config = dict(
    num_hidden_layers=8,
    hidden_size=576,
    num_attention_heads=6,
    num_key_value_heads=1,
    head_dim=96,
    intermediate_size=2304,
    vocab_size=32768,
    hidden_act='tanh_gelu',
    norm='layernorm',
    norm_place='pre',
    norm_eps=1e-06,
    positions='rope',
    rope_theta=10000.0,
    rope_fraction=0.5,
    qk_norm=False,
    attn_scale=0.102,
    bias='none',
    tie_word_embeddings=True,
    parallel_block=False,
    init='normal',
    init_std_qkv=0.0157,
    init_std_o=0.00393,
    init_std_up=0.0157,
    init_std_down=0.00393,
    optimizer='adam_variant',
    learning_rate=0.000416,
    beta1=0.9,
    beta2=0.99,
    weight_decay=0.17,
    lr_head=0.00381,
    max_grad_norm=0.5,
    warmup_steps=328,
    schedule='cos',
    final_lr_fraction=0.03,
    batch_tokens=65536,
    max_seq_len=1024,
    doc_mask=True,
    train_tokens=509100000,
    max_steps=7769,
    dataset='wikipedia_en',
)
Each number is 128 + 32 x the weight over its row's rms, rounded and kept within 0 to 255. Layers, rows and columns count from 0. Numbers have three digits each. The size before them is the row's rms in percent of the matrix's.

# layer 5 MLP down (transposed), 2304x576, rms 0.0165, rows 2253-2274, columns 512-575
110:113121174100091150139118176099104145153147128136111181138093131188100147140099075130114146183188072149091125165082125141128123133133079154122088129139087122141087053066129087118086133126088175
100:146124106064096110105184120118143108138109116133122172087164117118152109136140126113121161157189145131135156142107125110134118127075103171136140183126106134118098142087102136134155108158093124
077:112170166041094166059172131100135122134153127162082095081103142074131155161098084109090149088078161153147133106149136092112171164162182068146151140222126115060079162144159075104120133134145133
083:080091105157149178159124179125101132122126043113193182190081081109101109134164114126187141107118130111090129159133149099134123128122136131156130195080122116140196114185123100122134158136120137
102:150154092140112179071089139084152172123123122135122199154089094185123189119104097107128107081168170080116147165127163159140156143177140159079173087138100079168102137101157162054201126097130093
097:153121154134088100111131177145150071130116136176137147116088078121107101127128100088128127100130138108180121157119068167175059147121057157119153117103158138157147124080190102122113020148122095
100:067081137116118132143123119137075138125097189145122149102136139105137154109156126155082155103129163151150124089114166132148138117142082110208149149121104208143136176128152145163143053118148159
105:110062144102108100097140110158157116161146090109124136095124038176087108129133111092210102121121114149088133124106138135151140170152110155159046144165111118149133025143096155175146076163087067
104:120156157090156134118102121118125163092129100149135078141124163116127177120152111156109122146161154099166131114128149171153137150113144144103091129155126131085144118147090126101144118116174159
096:153129154186141084133142156142149095092120046126138139145148124111157145130164066154134123120116131088126135130134121057132096078092122158071140128123056104171166200120125157119131158089106113
093:101122179099091142154146089154107186143154095094082118124178113116075142104136124153118088158174095165184180132128161129139141123086127181142146083124095189120112149109146119150148147063165121
101:137126118132117131096152109185078131135104092146125101050167123115117129178146145105126114145135153090125120164145167085114107121119144116155109176209120150153102083127154091174140193116077125
074:091122126114189110112174139128138111139117128088132120107128106078117118133110182172172090148159122139124093170134153092147078124143144170057096072079071100155129165066173179177176142154070068
098:170091162104102149112141089171118131152161180111059121128151100146084193125123121079116077105164137124067159079107126104133166099154097152134153098136122120142116081048126065083096095120136150
092:114220134120122154112133174060113122165154158095050139089174161113079171109117128072143169119123171112127147114115139127173146161081102091140174158125114185147112096130148154091132149134103153
118:099112089065146129146089140173133129101086145154178209120101181087163107112191124045137145150136113103174115129093113169124130163118152127122122114051170122141137158131163174103099203050112078
096:125203138203156166163124153107124077094101131150040130165112199092098017149168128180123093153151118135098115139089146097152094152068155103168147161103110095146081135160145138093168162107158148
101:138177161149098104162148154116145148122156098122116090127129048173107166177133126143136172122160147131124110104119087085064159123147124143075129116194093095121120111131096065133125137168151100
087:093131133180095161095100128115144129129083175143177211081063117145173166171100124141089095061099130137150113093144198107172187094149154112115090103151134147085158044131090095178092087123084107
106:123116181171166062154120106107153124100153094129096141163105134150117108097107149154136120129097142119176139112170099113175102117110072130122127180082137176137145091097192125119106121100110119
088:112087062109111180118130141107131126192142146156177129121109128154094141134135072166105107094116149109122084118163135101113180148126142162150140037099222113128120170144084128096097129104161157
103:096095131126107181147116163130094169139155112085111088042095147106107151101097098166158156114194181146180143146139046146195156119123089116169112103138164148232146163145144148174140168089129072
# layer 5 MLP up, 2304x576, rms 0.0243, rows 2254-2274, columns 512-575
104:124145183210121112102118098155148124137091157195121107126218128155129031138124115084127165154155138145119157142060186115161114126177130173111107163138149072136151108126176089139133146083171102
090:194101099199094059142089145102145124084103182091155172172121106115128116111148128124154147146144089122055149129142188194166173105206134161088127204091065170166113182118141118139137122109110184
090:142169095138042107144141059173142101089107158069187142095217114092128118166046127135128208117136110106164141142131119106090150168147175081096147055165145130140104102150178146125114136118166132
096:076162167119153065125152140173112123082139066150125143121180096071109081119158095187183133101094112132103108094124119098116123060116105088151084171142110154118125148148111099175147087141150086
103:137135149087116119149080104081056217112117114150154096098160117186117146168111123092155123082155120118113118204166103096143074155171105072107098120109099041106099154108112118199126189092124108
103:151110095132147171079079142106147071103157056185181085114162154121156094175074075128204150048116101056127145113165112106161093126158180075143127162165168066072149171143116122131157147131165127
103:092143146079123086175119111170090127126105072169092135105143133069191088106151106109102123165205129106099146141100154151115091099163122111154097128087126158166120141136132109085142162175131169
100:118125110131194131145161116132147113150047162154177166101114151080042192101129114133150110177096103125074133154133113135081109130110174103097145107102114178139158195134116122196130176095163104
101:125088112091093125087148079168104132083128178080158163136129110100058101143139090143110144128098108151125111159150109168120153173111111074152142154115129143098139143114139153044159111119155094
102:134123141202231117120115177114177164081141109147165088081160097117119120107085167118155117047140117097118090222176161152130128119161108180126113116149123083053121183087140117181127134153132125
098:119133146123108161092123048065119178140166143092177115114133153124068064144098136108115181121129136127119133126113071125167143093127091156173108131114115093152140158127119181095096080165149158
086:142110125120089093124103104139118085123142124140173078153141127161104157133140094115147145051120128140116080121117116163130133160192137134187158100168087092104135115168052082127079131131135178
126:237104172156134110068142048169072151109113140164117111154182085086088122076128100040139148103155096069080154126157059074108080123204162129134125164102147110111106133072190053129129158070189203
104:099153169190149149126124139098178117184100091151143123110101077139127119143072127177099111109139114135057131186146158123131096128212113115084127150123097127094153160117131156190167081063116097
106:201082127192138162110112116165149075123160174163096092131160089137162132113088090155085142113201134112088116115119118164165074143123109088097109139155112124144162157137150166194106093129172153
096:118141107152133101043117087152144131097112119146128143138142116136073166123129135142150180096147133144119149121101138112191090171149163103144110177154088130133170134124125145166118088075143124
101:162149084121148167059151138117164161104113083142114160126101152201112102105181102118120152147146073064100161136169128133141108151186141105152129138128112088144101157093182084161086117145146115
096:134120123060074106114125148146162094056149134143148063190231138131074141196173175130167126157101107130151144126112066147085126139102148134115143146138118098176119151087148085089107173142188176
101:123101120118112112148108152148113152136118132149177174110141151091149104116126083080136095062156139129165139174130119132170126107143129133060089125138131096080113132160154143119098165178139173
095:118102131098141086107146130139135146118164211117194132139124087097121094109140109096176117157131116152118153148105131149143117158221134142159141143195192125132191133123140126101068129139152135
101:090138123102130115152075097140107153043139155127143142148200116166149149163073127143184126131108142061175076096141126078115175063108188108105118141121115073081168061120130111098140115112184206